{
  "n_head": 2,
  "n_kv_head": 2,
  "d_mlp": 256,
  "norm_place": "pre",
  "tie_embeddings": false,
  "parallel_block": false,
  "init": "orth",
  "init_std_qkv": 0.0671,
  "init_std_o": 0.0119,
  "init_std_up": 0.0671,
  "optimizer": "muon_variant",
  "lr_head": 0.0116,
  "batch_tokens": 16384,
  "train_tokens": 103100000
}
Each number is 128 + 24 x the weight over its row's rms, rounded and kept within 0 to 255. Layers, rows and columns count from 0. Numbers have three digits each. The size before them is the row's rms in percent of the matrix's.

# layer 7 MLP down (transposed), 256x64, rms 0.0896, rows 45-151, columns 0-63
088:097125180136101087123126126154092138119106147139157131154151118145150164115089131141160083127126110055129102111124100129118127143155131093119130147116141138102097124105103106094178108146128147
081:161143130152136176099122167112145092154132105155125092101151121147160133115101095124136167125168113127147099134149121152143144102123133153111111098061144116123136100131125131190108128092119125
102:161141101075136113147109069090109135183088126109136158103079148125137130089133125117151114160144120095160126117091117129138109095125149112136122151128177118102109126105107127140155140111130136
099:102130097119189132113127130121065142133079157090127110165133148141118115147151130115163147110143116158145143089128119074148121153113105118135160165137133164127136127118115143106179136103110133
103:135128100097157144107096134112137088173151117144106140093118125106136125160099131153135123119117135085099100132144131112163146115085113114126145156158077121122130092164104145097122106141156068
099:120120114127123115146110149146083149106130137141120115103129078113162102116091114199144140158166121112137123159131094130134088127163076125136147147142113153164168130136130119126097165138093110
108:114107139114175148102129151139111102158119128132128136159079149111142137133134108156122074164113115117141149113145105079079142092143099114120113145128129133104160085143083131117166113117087109
083:113126124146137114136130096112132130153128109111119112130106149105140160135135104123110167120119098135106165163102143094117114119100143108133132073058127090081153125186132123144160101147087121
120:145116132171112128137135162132147145119091154160081126167136141122154112115092151107135112145111098149117153073138116099127089160123166096131092145106164169127162115145146113137133090101131110
091:098122112131148094107110139171130104137138135134160111124158107156158177142138137134071105119132126103148149119108164140126179119100121091081102126111104139140118108145171094120133144089122090
107:155138128092171108096143174086106164105120105098093147144139169121145153126111115142128076118174141100111103135137098096095122174124124139097146082146121133129141133116120126138125147136111159
102:112163110125127187138084110137108119122147137203132114097159123099115058130150122108147115115122162133141123109135130121103118119129129094144146117155155131080144126156151130118156128130094101
089:107146137062112153088145107112142127101145160129110145109093126089131150147073178124133158122113135114156105119114130132122145108107126129106161123134108144125094122130114151195115080119110139
085:125103113131160183128119124132122102150107160122109123076134158103150111113136071174097170180156111109117103146121125129115122122119128099146127148091169165116138164136133140164137127122132152
105:121119121146106104131122164135125149177139070131096132130135185139135073105116133091127103132123138163127128124123134117126116133129137155179094100071093126091129162122129121082126140155127142
094:152114100125131080100117178110177147112102107170147134088126108135125133133113105144110138146144108194108098133131160068107130117143125133096147110121151137130141101113159144107150122125166139
099:114110104147105089123099185129167114140120124138120114128100134111106120126095113119112108105116156091155140115177108119105131090128106110107193090134161142082143145119107136105123131110084112
095:130112120138117132080152162115127165170142135109110166144134149144134088144128175125124103116140090143122083096092112145161139156079130155113145134163117156114140125137133143148095103073127111
098:154141145118095139082135135123127119164104145124105131100093124106075111139153107141196132143095128152138120128095130120156111174133123092128151168139164100132086130113127136123115176100124149
093:097148138148133172155118087112120141133154150147126144146102159114151107119119135135165129132122140141142095167136108106056153142175151151149150138094141098146166126133126159155098123164149153
098:135149095164145119184133138100137162087139166103113130155123173140107156138137128167102150166124097133130162167165124160106124109119160104137101100111124110113110107102121147173118128141108127
106:156144150139156104113095097087156117081101146100116171124090141140158152147146142146133154143134094137168156120157164149132146124131145099100153074139126144110130111142170132164130144150135140
103:097146129129128120127123092087133132120089130127136102078136139158164103129125123097157135128091107169165108121150154177122155121127131135108117130078136099143123118118100082148137154144137193
109:093124119072089137142051106097120146115132132127100116148150117138113072137146091115117165096146151145148121126186123122115151121148114128127119085137136123135120137098146141142114113103106161
124:105146155163166113107132140121113160140146132134118089152114118121189119124123131134110106177154120112142155085104117111141130134149164196150122159132120130134060104162117131145117137112119126
095:105107140160079107113148100098144107147096109103084156138116116167168082155147124106162116119117130118116131137125152121153143189125112176127132129116145108136112125122124125159132140085129075
095:114086151129132105124115170159140100132084113137083150116137119104087178161109085168111080130133134128146161115177139095116093161132129103146154139143125136130151100115144123130136157142123120
112:151080147121130090111125135126133144178104141163146126147069112120107127114132160142155151114093138157081086124155160146129148124165122131144117129167137161160134102158113121099135151117106096
090:082121137131140151145157136105144085170158139107122124158079192100140097142135124167157150092084134131146128130133122103154139100124122164122136097134107123138109115107144151150085092120123123
101:163162079165130152143132145094120129086155176135141137135137149110167089106133140115116159096157109111156127114134114135126120144130139121100111115102115106167159175121089154098107119123139085
111:150099118157109122098083148130140152157115142068148144142101167143089110135090135122133163170130120131099121107147163129146140132098156139140091129099176113135070107115134148112129118122127104
111:147107185159138102148123159110122106113081144123123135094170149104192127141121124128127147114102148104118079146091132099154134149134105127116141119127166164114115146110146152163103114147165138
101:154069155102151119128139084070117161120111135128095179150120118103136105124134135158142114133104110104159102142141135073138101133102146143114133119082101104148143133145152097109105110154122122
094:149152126145191139155121157112135138127122111131107116145095162082106134086136108075168146142132118119117090103101119121097135119130096141124164148136145097106138107175103127156132090164142133
095:089159096126156104152092152111111122111107133107116152140093182143140110126121122117119104108097162123166100179128138126182139130111131103141142110125092098137162123152166150127150109131126176
076:087134111145131144095141140108144093134134144093126162128142083169119133117157134127115119102130119162139153128196126088124125129113106112140135106126145125121137170118086168121149145179084089
095:120133124122135145118128111099103098153086107113103146126098163085162087146119140102174126101161170116162075132128106116112158117132095114123111133086091111129185114135144135118105121131119108
107:131129132111113141122136080115127162143155085101137091164140099138107122134087176148101138149115144126189168127159116126114110141135104152113088121143126174126136117180150146124121107120131088
099:126107117127136126095138139110116133072186152105070112157109123121113132123082088128158115139111104106147164155062147139143150143119102117120146148154164145119166119108116124150128129106114117
092:107115153093162130107165166129104110125150131148059124130115129125125122116158115122118124151167085109127116099195119155098149131094104153140117134155134156158132107133106119082155151140130132
109:099138150156178130102136164107125123117108115168125096106086120128127133145106170107172129138131162086108102171130109142166134086137144148146147142129113098159145170133109139121146108115089153
103:160110122152136133152117130095128125123148120108118139099112161153139120125125120118181096126125108148175112042158127144112127085124124096085121124085081113095119104127133117143154128144127154
113:166139102140141163156158109110129129073126132148123106131115128106139136155132115092159127140150158111142139104097186130154156156168134090123160109095138089111140134113096103125141127147123071
101:111102149189096111099126138139163130105140077129130103148140143120090114158125126126066126128115133125117163110129119144120121179129114087147081131140134142136099144149160157150125175148148137
116:140137151120154147165146122129115178154137115116091113177128068122120128150131096130134104068125159078150134105117121156084120113163125120169108137117128128144150084155139116120113118121148142
090:120140110159130151100103126097147142163094080121129129092119144123083112112174118126123118150194179135114108146104080138136105120159124096117157093129105136149132128117104147116158109124129156
095:124101125103125096129160144117109117155118117059104135149123150142140127124110141132121142115116167142098161122083139119167152112107056144135088090117132112100138116142154126142190130118132119
115:111104129141138135079117142150121112126117114154118140149125104146100101109132148158118100165107154136148102111110187112110098158155100126096136154140085116153157134131096103130087115072120085
093:101138097099119075105122148108147088094122183107132164110130141138106087162141143109139141106150084132152126123116129115112145138138166140112095141104129124139117172155099111159144117166084134
090:116180155128151086132121074094110154121138123134179118141109124084141139093156113125141104107134112114117141178152130085127152162128139175173126106123122092132136110105135129110112130164123119
100:097125121113113121137150107085175121146117105151136164140115150168103101138127109128142114162142108136085078121166144107176126168132130104157157114160118120102121092153104093097139160138141128
102:132113106134142097115137104135186078143128113118161157141102139113157115157122137124149131116156145104106140147122150154119068116165136111148112110135165151133138139137094086089109144141175084
110:115115166134144151072099095122165127118104112186110103115118124143156111112136114096118109105066130127109172123137148118099118184141133127146134093114151142156145144096136118143148159116146144
102:128192115133149094109103133092146117103119129100137110134119163149128162150101113065135123122163150114136150122080122126130115159148158090120113080125148123116085097108106118115133106100103116
089:131110117095111121107129111131167163139118146107136120111115147173133089134125127150113117108115101137167103145115162147089137108076140132154142119151143097152095144080110189144126117158179122
095:146179109144118142118134123117106184140129138152140135143119159103139103121119096115171128111187135156090129116142115094161144122146139105113128120134151106122132180166171098152129079147116104
106:160126102123159128149114145157159121143102083093115117120166123109121123142094117134167101164149149172112104106169164125155112123120140127157139159119133097121155085141127104125110098190136121
096:123128186125161111126129171138114135092105137097122105163150148101134121105104140149095145115149095154170114125132138120126129163121140165093117107072086123121069098119114125127121110116109099
101:169132140118125093110149174093094130151166162098123153180131123144101088137117123090130144149135121130122138127186130080121125128113155152147126097157157139134146114125188144142106140118109131
104:169137086128138100119101155100118121118099149132120128136143117118157132104103145136099129112099125066100122139145151136107095104131145137140092119170106105131137114094120168160118079096165082
101:113121161133097118147113093180148148106116131084128117120164105129107086110103109158142098106106117140118105132072053111137134128110135129143140111123147165100135124165133126149138110126121173
098:103170137127143131082144124113107112116158119103124116138114149123141101148120083084140132106188111109110123118113121158138153150090168148142148092067164093118135126090095126124127141150111124
096:117145129143132115121100134131138104107139161133112117124152133133134097143133135114138186149122119148142134110108127172081121086112192132154106106106107128124184107111103189103139124138076144
100:162150130112119151110134106114112100119135136191139176147132176118154112094126107120148143117127168124145130149130127139120119087157132106077140150152100084131166125136135125093146136157074105
109:101126106137101122160151130154117110149111160124102138136201133139157109147121109093135153141155102106147092145074140099126163137142164117158153110132152157125101133110122100109161129159124168
106:090129119102133085090129140155122112139119105147080126174170094149132121080131123127146128103125107157121151125102154157135091121130154121167106087137153119077170136109138113145163113133118137
109:081120135098118147132111118122154117158157155097112132120130139096108163136124120092100129121087124105145103160158140095130151110101102082132148088169165123157089125139122132118139103116172086
097:106157148111091104153121093115129100084148127103098143100133142111181134108139107153160138090123131145107131109168186151119098133148158170142127119092107132122138135102099120151115096089140124
096:152120179094109151118115122145159139160161087142124129143122083099122107121110128096096142098129183140144095109106113128124125139110167133132098152113197119144148128097144123096121140113141163
110:147128117131120099116104123119089123141139147065151169123151145106153144111116137118143066143142107144142094111091088143103139156124145158110134142151138086106171119157129079124114123107105097
105:142107161143114123168144128118129161150160146132129113161119090151094146188138095117113111112080114109132103124096120100089129134134116125119083129171095138119118153116109127179132093132157099
093:147097127170163131106136146166154101148103111077126115118147161117132145078119136126134144143111111119182134142154081150128146137181107130098117099130132105111127154123165098153122086140134106
097:098118158145149100165146116140162149093117119140171138110130137089106121125157106146113123097116112104117146133114157139138093128137130133124133095147074108069113150121126147174124101130131197
132:093116101113167149119124144103083118150110175135116122082126097134099135168117118129150147116144108111150085155121123092099151088122153165133134129078174111160140149140136152154122131132129096
107:094126097095122105148150133154134159141172130164149144103138103106126110151108063117140133096117166098100066180124112113114150142095136135150117119147122154112126152110143153111132094123136132
097:123128135130122132136129091100139134083143154137106124116146189073111087121134141152094151125148139136144091134057133145127105136152145141141119130143137128118093122151147156083084137141150170
087:154140185100135125111098113157145122114108120142127142137160148156116123120154152108109142165127159062117124102146171093176136112095125125098124114085132158170150105140128128111135116123097153
082:141139169128093178089107142118135136119108163150165162140132116131098167118094107095138152124094136113137152137138182107145156149116123133131110145131150131183120160134128138169125150088136095
102:086148088162124149124143134114132133135146156122100116120103157160144181111141136123099118138137098124146171102167190135122127136119111118104117166099150113188128134154086104143131155113123140
100:088139136125141111160108145094124180155159148141144102136089182118124106103129166105168109113106076141149111108117130088134143116110148147126154131089149122150101119123117137111107093115152166
093:156141134131107108123140089148095124155141138077136101123146149166113150162133143139114166136093135139146119138124150121142104154145121107135155133130168133069132122084091113179115125168168094
100:107088139144138083141121116100130169124144111161118132108119122093139127151121177144093124131122133160119133130135104165116165089104068117124111144110056137130143097102129110144107099118152145
094:096117123113165118143085103131111136114126141136133161141073138095113074123134141153104116135096130155097157104132128161141132138139083100141100142126153124165097092128118170142115128077150161
100:090115116154091104124124107089109127077114135102153131122128150112119142134149179143135131134111133176124124086180177148127118141160117162132138099107114118152136154147102142186142130136140095
118:123107137154096120108099144137121084176086151135125138179115128091183106084153131133108136131100094132127111095079111103134122111120102120143128150105145157132176143132104147115114115095122115
099:122137076143151114135128122123092087142082155141164123149142081086104111163129157137126113145111139112149106146141158140113162124140144166155147150103073091120141105138140143137160093157124132
102:090148103133141117120098148071090135144134164159134151109152120125126132139119197122167109131125113125150076117142119157146134113105154136152145104139130131145115117187146163129123075126131108
078:170125126150131160158107153129111127147138187089097141141149119134130108101121133153169091092149105117145159110145133135179122115108134140128174137170130140147132127131115162144183114157133096
094:099145121103116148173126141150138135164132148129088122095155160144192111144099131124153129145168139093122118112130169081137107125123104156120097123127146158089126128141152136099142132162083157
095:148131124119147139080172167128112149161120120116094121123110143115122074135121130117112113119114148137129076079145096081134133190138111082138134142135167095139122111145124124168096123144121115
091:123115172150154142119122159098140120145125127138125130116136149094134085131100090144133184108137111146146106144106126088133139108133128145165115148136088168073129091137107076121120183127112127
100:134125108098134161100143158090147099123147120137139088086116118117108081092138120086146107170106112133081131112129118113152126105166156159142114152126094164129108159129086153111163140141119131
105:093151131158110142110096089143120152145122113120125204121106137133108151112153139119151156148148113155141096131108120159159146119153105184122130141123109098093159116117133105113151164148171098
095:162099098085118155146111172133126132178164139136141158092167137128110180087108081092131165143125158161096104132139131111154109110150157130122103119108145141130122129142123108100121140139135109
107:093088124128127143121137089134119098211088137133147176146134152090158151160113137116153102166122126101137115151115122121140160115096129137144110108109110105102137071154133141113122117137128131
116:094094117071117097148112118141139177102161093128110069151144147123112179135122137149127105134120140102147139158113111143141136135173113128141178149104097116145115127146110175124138104122140138
101:139148085145112148063138145066133127149149137118094149124139131101118136127109113108159128112122111100147113117104124109144124130089177095103133097149154175094162157100168116140116123124138139
089:142096148096110124082167175117141123136138154131085119130139097151117113112090133112125153111147139165152154134083105085126080091106126097125107125095085157093138118125130130150135119129108108
101:133152178154107176092118127100130147110117136105134117142121167134105127136133131136144078100093185192109174144158124157134153126139137187126161121133112122143124141126139118138115137120135106
080:120126150151142166135083177141102121130072118136110131119153115080150170132122130168121157137130090105134099125164096181142130116123133140111165100119125123137134109154135171148138115088114109
092:139117154103155124108119142113095135150069158149090087146175173097124121132128105141127133085120130143139111157120094101133142112134130114151126179109158130107179116160118128089119142143129098
114:158107096118145127132124135108144061098166131172093197158108134112144147108118125109170146123091141132131133088137149131144162142116145170128143090128124113135102111116105126124122173124118126
103:126114105168113159092127118095166141145113100195113125142105121107112105091118124168142102128109119106105109148135159085147120118126058113118104133096151140114142129139117169100120105118134105
102:102107124144147109141119114116122136110116150104116148077133150132192131099139147091145146109101081164155122117133161131157152143119131102126152156119205145127097118142125179128131148115126118
101:147107144138124113118087135137107132132137113148141146098168150139128091086151090102127132156089131129149157103113125157101082130117153113153154163102146151185144152114151145094150150125135077
120:128080116163139156108082114096098117118089117094131120141097129098120135126155121145152139116128086154145111153126119118156144132113172146105148106127149138149132120127151227139123116136126122
107:152100141105163096133101098097114101127090150108113148153129147149120162146132106143139164143156117139128038149131110107126140116132102143151077121127137113107118123122111152106171118096122153
# layer 7 MLP up, 256x64, rms 0.196, rows 46-152, columns 0-63
087:152164090106174143159104134127121126150161153143145114111098149096127118142126129101114144122087100145102162161119122150134128124146137122139181101155159135084129118146173142102129141184106162
111:156147121110123107125158124134130144068130136097121160110143078164128084080147126078154093120127079146158151110144138126136134111113194137123125138131132109100096133129116098158129127134139146
094:111114114176126096168155157131133092113129139096176119098138182152096104154151132111148093125126091159140111076122134141096127143133148079155143093141114140134107145111122129113137117156140140
100:158124135143105097157167161156116129197100124150144110126133115148129109146136128156147093100115165140160137177097116144105133145161132112113092123116110114099135168141106109134134111188128129
104:143101147128133107118133115128101138126190125142129135101114146128138167125125089146110102124156118130119137116183133128121144174161133139111196158170109157155095129089077143115094134122126131
095:143134098117171083119141109129086133131102128125115132085156159134118127124135131118139138118126112105104126128132127137212101118058121089111113141116131127125109139164157146111069111151134132
100:100126137159098093123141124149153130132151137130163119140139116128176118136112108134123157126104158151108165117112140124108091091108127121131074117134175172060149152123148132108161153147113165
099:145134126136125088094132118144123114119149120108136166095111107092142098106149093134111150112103113130100106133130146132143100161090161114154104125181173112091109119145128139089119186149099160
100:162174110142136122117148147160077095078131118124118145141117141119164142109151097131173127115163128153178143151133146130137140133123101140128154147088090143065154133086150129118128140139121132
102:109132155172090125109135109115142118125091124118095138174127149146148135086142105112089112133141150108088138139121092133119112130141158126101078130138091111132102161108111109129141129102202156
108:122131093106136130161122118116124093083110136096144114153137116116090124162141119114165098138119172120124142137124103105122129149119157117109160150121052115136130169098076099122157133096147156
093:134133204159120172117119144166175124091089107132118143098113137153121142114142143160097119118119130133116106127121115125139143127171128131145104142157166133100095166132099119165138170107111098
097:111117143118159083127114169108117109163152123116135150135110158138112128169169138116114131111154100164124174131114142141133136132103120112153142090127127168139137106170175141084154142147108186
099:135146121138130146150165133157135142122124095119123095081176127111121111171137139153165157145101092116128144133165132143122149118139155148196112150163104128145161155114113121168127157122141081
104:121119137170149062155088147149117138139104121143132152152099139180089118143118100127131143137149138161151150135124091097161129144179111125171192137143114143127118113138136119111151114123141140
105:123137168104156110111180133154077111108091090123141060140136133136131127157111111127149089105128138116101102106139111136098119148112118128112115120138155107110110173144173158154123096111153120
089:177121097163133123138129125090114157122096108182112135114156116165152129157127156111071106149134104149105140132093158129112136099135095108117112109115157102126100103130191115101123143114137116
104:141173143098103116134113173145126124151113118113138130154141106123175112119154117119177155146134157143107151124117137148116119191147151122119118100104151141082165183153148103119123115147161157
103:168154114144158153149138136128116131120161141163081099118144127095128094152095128175148154104147144171158153097120166147145109104109163099108118136140114166142117151115102098120132123145176116
108:169145135129150083105118108112085124129157107129144089082144114137151076133133139128130157105142159117147112105122129087152140167123158065124123172141145128098124124125093157129157163131129125
103:124138145173113110160136139118099159139077129161089125127131118144126208120174114100120119140125136169122158153116120145124150100120099083115146127074127142095130140117099157113134135128139139
109:107160148141126078110132134141133167114134144154149101090115105138144091153087161174138127136087149141139137171152117167116122140129126154149113140126104107097122140090118078134136142092105170
108:135146138109163166165178163165103121154117137121160098166160122143146116126091101106110143172138141093104148112086135127126106130115152138105122107122149172095103116090103127144138119148109153
105:132120101126145157154136109104152142091143131146108129093147150092120158156161096130164124152166138097092121138120095096160124102162132116133180156154112147144129134110086120111143181137102104
102:134131126134111136120131153127147094119114126138120153147127103116135176154142076152184098137161111175135133089100150141131117103174131130103108110207168143104134112118146126138142155122131121
098:094100171138108141153149119101114129105117131115134111133127097077120115148097094183112088136101121149138100143113130114172097119104093100153117126155125168158096140142153126153153152164150127
104:167131135107154119120114107132130087120111078157096143132151077074160168140134160117136120128163131165140117108097120145121128092124139103094117105107137117124127150135124137111175169125178138
092:163128107122120113129145105129116141139136153167106152169094114177135156129131123156134112128141133161109149156110083132125170110160115110085133110144161110186100074112113114120139128174140127
095:116109113129144133124155132122155117110169154139146108127141134126105120092181120101140120119120167143097101098126149111112120125178170142111118139152157099104139124112178102098182164143178116
111:128129139164127112121105085111171154109126107140088131117111109082110154078137103110131159164133107143096119103111114152095100116124154057134115119133155123125114140109148091084122148107121122
096:136094102134109124078141104120143147150101084193119145111142114141129113156176118104157123128143124156175150125132129133112100142146141151131094096130150103157113105112108105185164136141139148
097:126132163138159098168149087123127125120141125121127151101126098119111121088169083107117112184126119126132127121120065119108143163106108136095157141117138122140100123136121106117131094162185095
099:168122122090117135080123111135158140124132105149158079126130135091111144125120112133197103152151099120149135180129108111095127124180121101123184142146125150137133137161128126099152147119122126
081:154097157156113170124087132184144097110121124144170173120138134091102135141117127134117137174182115146119153131164110169119128141113161148142125146125121154092124127103136112154093139155141118
111:151138103150119119121118126099123148140155105172115101146089084138150133159165068084147146126102139181122133123110148136175117167129096108122124122112143124114145143144109121127117139134072165
090:122117127149106155084102103097144158130085092128142149121114157141132118123153150162134095124133148115152102148154140151111107146117152118100110121138152134075112118148119116138164188182165153
116:110185143090175093097130150142103138115143144159152131156149116140092088106144100142132170142138098103135114122100134099157082138146117123153079146147139106107102129131150120091099135136119128
109:122138127128128129139148130131147117129087112146085114168155120209124140111125110088169136128122092136121179127126124134113161124092108147143142094137128135101107142119166089167172147156131117
102:147147135127139130174155135138071173123145138128139134128151146100123142147142139116182083110180143117148110110103139134102125104109118077123108116141142152159166153122135127090102099126108173
110:104117147127152120121173109119115134129116119164100128096136167131125124148154142072144154135157166133097088160077093134154111109101083127118119172119150146130113158124152125108113120140180132
105:147129117108172094110149097156173091143108107138150103180146124118126136140100142131058100134111117148129157126105089150157157124153149093137126142108121145131129158128135148109088110147150156
100:141143126150104120095099098125125149146133119161114180131121117104114082149162120140139139100120118092124134084128072142139090142104113122154091142178103131097155147101096135102170123132117151
095:112136116116148097129119136173133096113114119076127112150124158127110114138147134115164139115223116100114116133112181103128153121144087129157111150177087130131130149139105131144126134139113126
111:103124139115117092150104108161128136108155083120073123157162090124137117115162139116135140166127077139121092132126093173107147170151126149130122172124115123135128106173142143103138128123159162
102:161123071146101171111132129119116088125143132134152140078125155130127156172091100062088110144118139135158171128097094127109122119124110120122124109134099124133087137112117109151145131151120106
096:125110136125139123159126125133111162100137172136155160146139102121099155129161122131099135189175114115072133154102133158105156159108156095129096132101125120181108141135135129167147133128159125
108:181143130108166107132121132132146089122066130157123111099144112107107130120126101090120135145124127121107138153120156152117104147127128066060098131128124128127084114113149167100123116148127157
086:123158156107115135137106086162129114112119058118145125103155128086105157113144146133106159108127154156113142120158093163122140105114106131111144183107126145139130123134156161151137114147165078
093:089145130113127102126106140179092160092093098142094162120168104157105164170124097166103145124122155150155137114130182096120126097120119138161122128094126135115141106147132118134111113148124145
097:193107146103133167137134120185122150104117110148121139142129080109128125121103137154127127109117164143115147112124119138084160128131157105094110094092138166130137128076109129163117177135139128
100:115133122152154151137125088142094163156121108152093117160140141106107120158096107197118146127141121154162137097121107114141138131142093145112123102149093171162126123163151107143092120172133111
103:153108154071122131124079179139144154122146125086142112130136124148146091151133105089086142182156114086111134136104130157110146119153158091153150138124133127100121081139133116139139139137148136
110:107187155114126125147150127141100110145144078045135106154147142156105118121125103133139114115130102134126106126119179142120112128160090137107156102108147159137097118119112144095086150132129130
101:123115101128136144080121111159115174099147135082124140125114112089165064156161149178118146136134145146125103160097112123090117134159133152125129135133096106106107166130170117109144140123136141
095:126171175154150137116114096131113136148186119143162142134095114132118107118122133137106109087108141151117098095095125138097178125130067125132144126142102109147120181123153096141128102152113121
109:116143082140156096131118115118153108155104070145111109144147102158136165138141121134103136155141145165149109130153101137104145102188123114136133202107122141115148130101092118149145135138149134
109:119163145148197129123138113160111168107130162105136125126151149152126128154171118087141145112103161129150126170124120094081163142130127138120143118155094130161161142132163112108167122145099129
091:119137108110148142152146107166124126123130117148112147086186118109166153133124144094089119129131148159105139095094142143145151086137083104149127124096086121157166147140135152148118104111175146
108:096157110162144099103149087126173074127151119124130138100102116126131148166138140157110112140148131116112133126117133141137114143142121126117140125149181123036112146106110110115112149102155096
098:186122119133126140124161090104127135158108140149131098101151118129072097146099134096090142137162109158134166133089151163126123160149103105153169137156129128109119181126113140118109129142111110
100:083134140129118098139130100137130105075144123090152185180115072116111148122141123133096118121163119157105146113099111119124125152119171101111114095100129147118133161171142134146125105146126153
103:148157118118127109135129110125127120132120123092127087107150106099146133116136156142112174143119141158174153124138119108110159138138144094146093173168143064170090117150141090163134125155103146
106:124142162166134089093105138149116176145093106103111156112151118096123123147124116117129108161134072133138165117133132171167105142112133122124121133163138150081126165153106135113079112102119103
097:196148130142092159145140098137112143163128112107142114117157093118092134131163105117161166116084143118142111093149159142111093154096106122116139160164134157103118131149124110137151133102093134
106:168145116101120094137126115135096097089112133153162135088101158159132130149150115100119118145163071144113136137141121127080181121151124086115111103123111123079109117127129147153124148167135115
090:124147118132162143050174126145106113126104105123127086107108134106128079127165121102137122137175149100125112107114116153114119118132135140090112183098117160145142122100146146156114113142099117
100:162150117143110123170119148179115135124152118154124136110115147102164103147114101164096110140158144141118110123131116133106169126115150053112176109106109154116176148109117118116125119165116150
091:112130134128126132131103139159141133079091105120153121100148161105086110130128134116131126141150132153141171138169157124126112118203155089090121135155126141150113133168120127156146084125084105
092:149112172121090095166127113150095135143155140118148137147102122146153118092111117113114103103134147152096097125079098142128129138121151128153075157123082145112144091094107099094125104142145157
103:091157146157131142111178110133113122139136133127113148124115113104144129134095107128140092154081120114112149092137133140116103194146118113109146191155118144151084164136097156136140118111091149
103:109140124134151143150150144146159122139098094100144129121081112099059120121136123144051117151178115183140146148122124158125112138116115136155128112103135134103105154117121116140122111094151112
091:135121109142120132137098108135103142131087135140102111097148108153121156114149108162130104081180109128146102121164113097100126138143120123155122131159143136097112146113111097198123124083100174
084:086164146151083156131158161143115120174136099134122178149105109128038120105131134119121109137113096138095108124110121108111117163091141121120110117164109161133130119122127128121127133129108155
098:164116153125112152135101164148124111123100127131168125123161094124136179135172186089118135137116124126133137090089133118109092109128127099074131136123131080118122092167104144138105126148148122
100:103113131153158105097132126146138099097134128170111143158120090157147087157139115106109122084127151122143129107094127130133143127109124130192095106147098121167134148150126135124184137132122187
102:115122158159115129119146151159138138120159157088080135124116147134120151154143119176134118137086118153104149136184113107164135073155084122152114123154118105146091096151132142149142144120099144
102:119106098135135093131133139128158138093159131115156108139178151133072096144175132153115098138137143141134138137162128123140095128137113130135149080173164142114160149097110161144123165123151172
091:099122084120104100116115119184112129138139155078103118146111146145123154155138118131085095128145173112180130140144151169146111115165102133133120094165129117150101114117074119100135140124132127
096:099138155102111083117091137106094176141130140144117114123122099128140164130113122110127147122155126130134184091159128121146119104125062108113073124133092122104119138074150149135112124135156127
106:075134117115114131148156150176129159159117126125173130142141158126118123156131144154155106162110120149124144103130137105114141139186117137120120142145100129122106119176064129085145151167112100
105:128121145108128101127151172126123092098120113136121121144163120108118149088164121120126139102130124119165140088122137170147103106172198070146097130119139161136095124138148158116128124103148157
094:119173112123098106209138145115099130103132160089143115165168134154116123161154114129156110113122097140101113100055111117116145104115130123127144125147114091111119138153122150134117133136127150
105:137126098113172150148128135113120180162128115091145122136092138160084138146112175151083098134157172140139149144140134127112138131122140109156103136154094168153092115128125149139169097145155133
108:148120148161085130130127113148145134134139123119128133134137085129129091146144145144132095112129149143082128108081077101138083166115095123102120107094128162101146090127097109115189107109107124
100:122139124176116145096142151137118076130129118110101121142143132132161135101136108121112166110165119127133143119180149148161142112128135114124122116153195113103144132114183075131092160157148115
093:127151115122112167159155172161161115139085111045143142112121099127102178123135121134085123139146141128140117119130140111112126163128130146108141144123104137133127151123103147137150164179089116
099:145127151135141146179095156126136086157112095135143119070116116144148122107109175115110127167155153143115160169142149143118144129131138117095095123138122127078125169117107109139131116146183108
092:165130144141079145137116143117122187115125094140103153134132099129106147121139131136092142119109088092116156107123083172149154115123109144104121107129145137161124111099179178122084147142120135
103:105101142096104128088155119180123167092130109117116101141116138114159169109151144094146105146138114144143100105126131120116167163121122138101134070100135141118125106136138094179108145158149157
087:199134151121100122141155154141094143151118161154115101146155121102166163144129092153100080133088147175125134144100133171143132123123157106122110108099124113113143096129164125132137109150128134
103:107125117125120132127124121111135101079134140130136147125079127147128172130190093162109082141129144118140112125185159106121103124119133123144099149155117127131076098168179128115164122131113113
096:119154154174140134093118128161149145123144140132155121108119092108132135162147093128138157166109136121162154144129118194091163106134131163148167140151107125120116148088113083164129143114115101
090:148125087172149152126136145110134157107154123127119109148196128133116113125120128133109119166118153132147128131116120142174162126078111084124144124175144150122128180101134139159156112093159155
086:128180172194143122107141106093115157161143128114155173130101111144100099135148089153122142162125142109099120105144122128152167131142136098161123113128131111179095112157125139128105137137125118
089:154147145188120133105131118142126100136106152140183170100115118127166109108121120120111151108129109117115136131124121128109131112136128123137047114173168181139142153135097131153158153124132152
103:170114108118143085136130122103117120108146157106120080120086078135141150132143115081139180118140122089125120073133088115127114128145143107123124155107101162113146132130144121101151134175095120
093:173119118132137130115133153151131128075124139151114081099133144135136160116164128173097118185130113167100115109175169109114131112100106116138164121143128105128116101110123144172095146147106127
105:146102180135150125114122131153087123121111111184129145122110124115092141133146118082110139109094149131121151154152140153137091158108072117116127123119109082167099097105130153103138126175135117
095:099155086120167123143145120129149148141128098075131074156171113129154124133128148150078085107094140124139092140156137112098129134133132121105122123124128138164140162157142109133128130113139194
094:130109136122108138100102149107129154128105126117133110103141134137104149131131177105111082171115079169109115130185128115145102130104129141103130124160097132098116090136083124158114174164156119
104:119138154122127129161142169159134186151148129161142141132125168109075098137137073167111134120127138134117144138124083100152109161143153115111120108108130108110072133106098123127135126161166120
108:093144164109149137118184182147083143130116120106152105139125116138144114099117136144115163132113118131090100108144142160152127158137122144136071130140140166074100110128153118158111099125161132
091:106131089135169130137141134155112098113097103099192126110141118113183141131112081151171112096120119167147098148139147153129161171172125102126127126120110097114142146148151113132130124125147148
096:127113157172134112160119120134150143115135126131168129088111108127158139097101137145098097101164066161166111122125108146140107148160124146107170148103113157116087100130103102149155155137143110
088:121122142132132143124101155149098143104102128126137141133113155110114102186144151109168164132130104133125127143132076156100123176160113111176092118122130114103083108092185110119109147135139149
096:166117119130107164156126073143117103101131097155154118148097149151149129137130159125105154111121112145145131126109119101125087102135076109159148100116154143122131065108106124132094167134167133
101:135122125121187131151120104154109180120139064116079121132126090123134126127151102131146151142157097121144102141185152105110163104097107083138119142148112133137122095136123141108153147124156113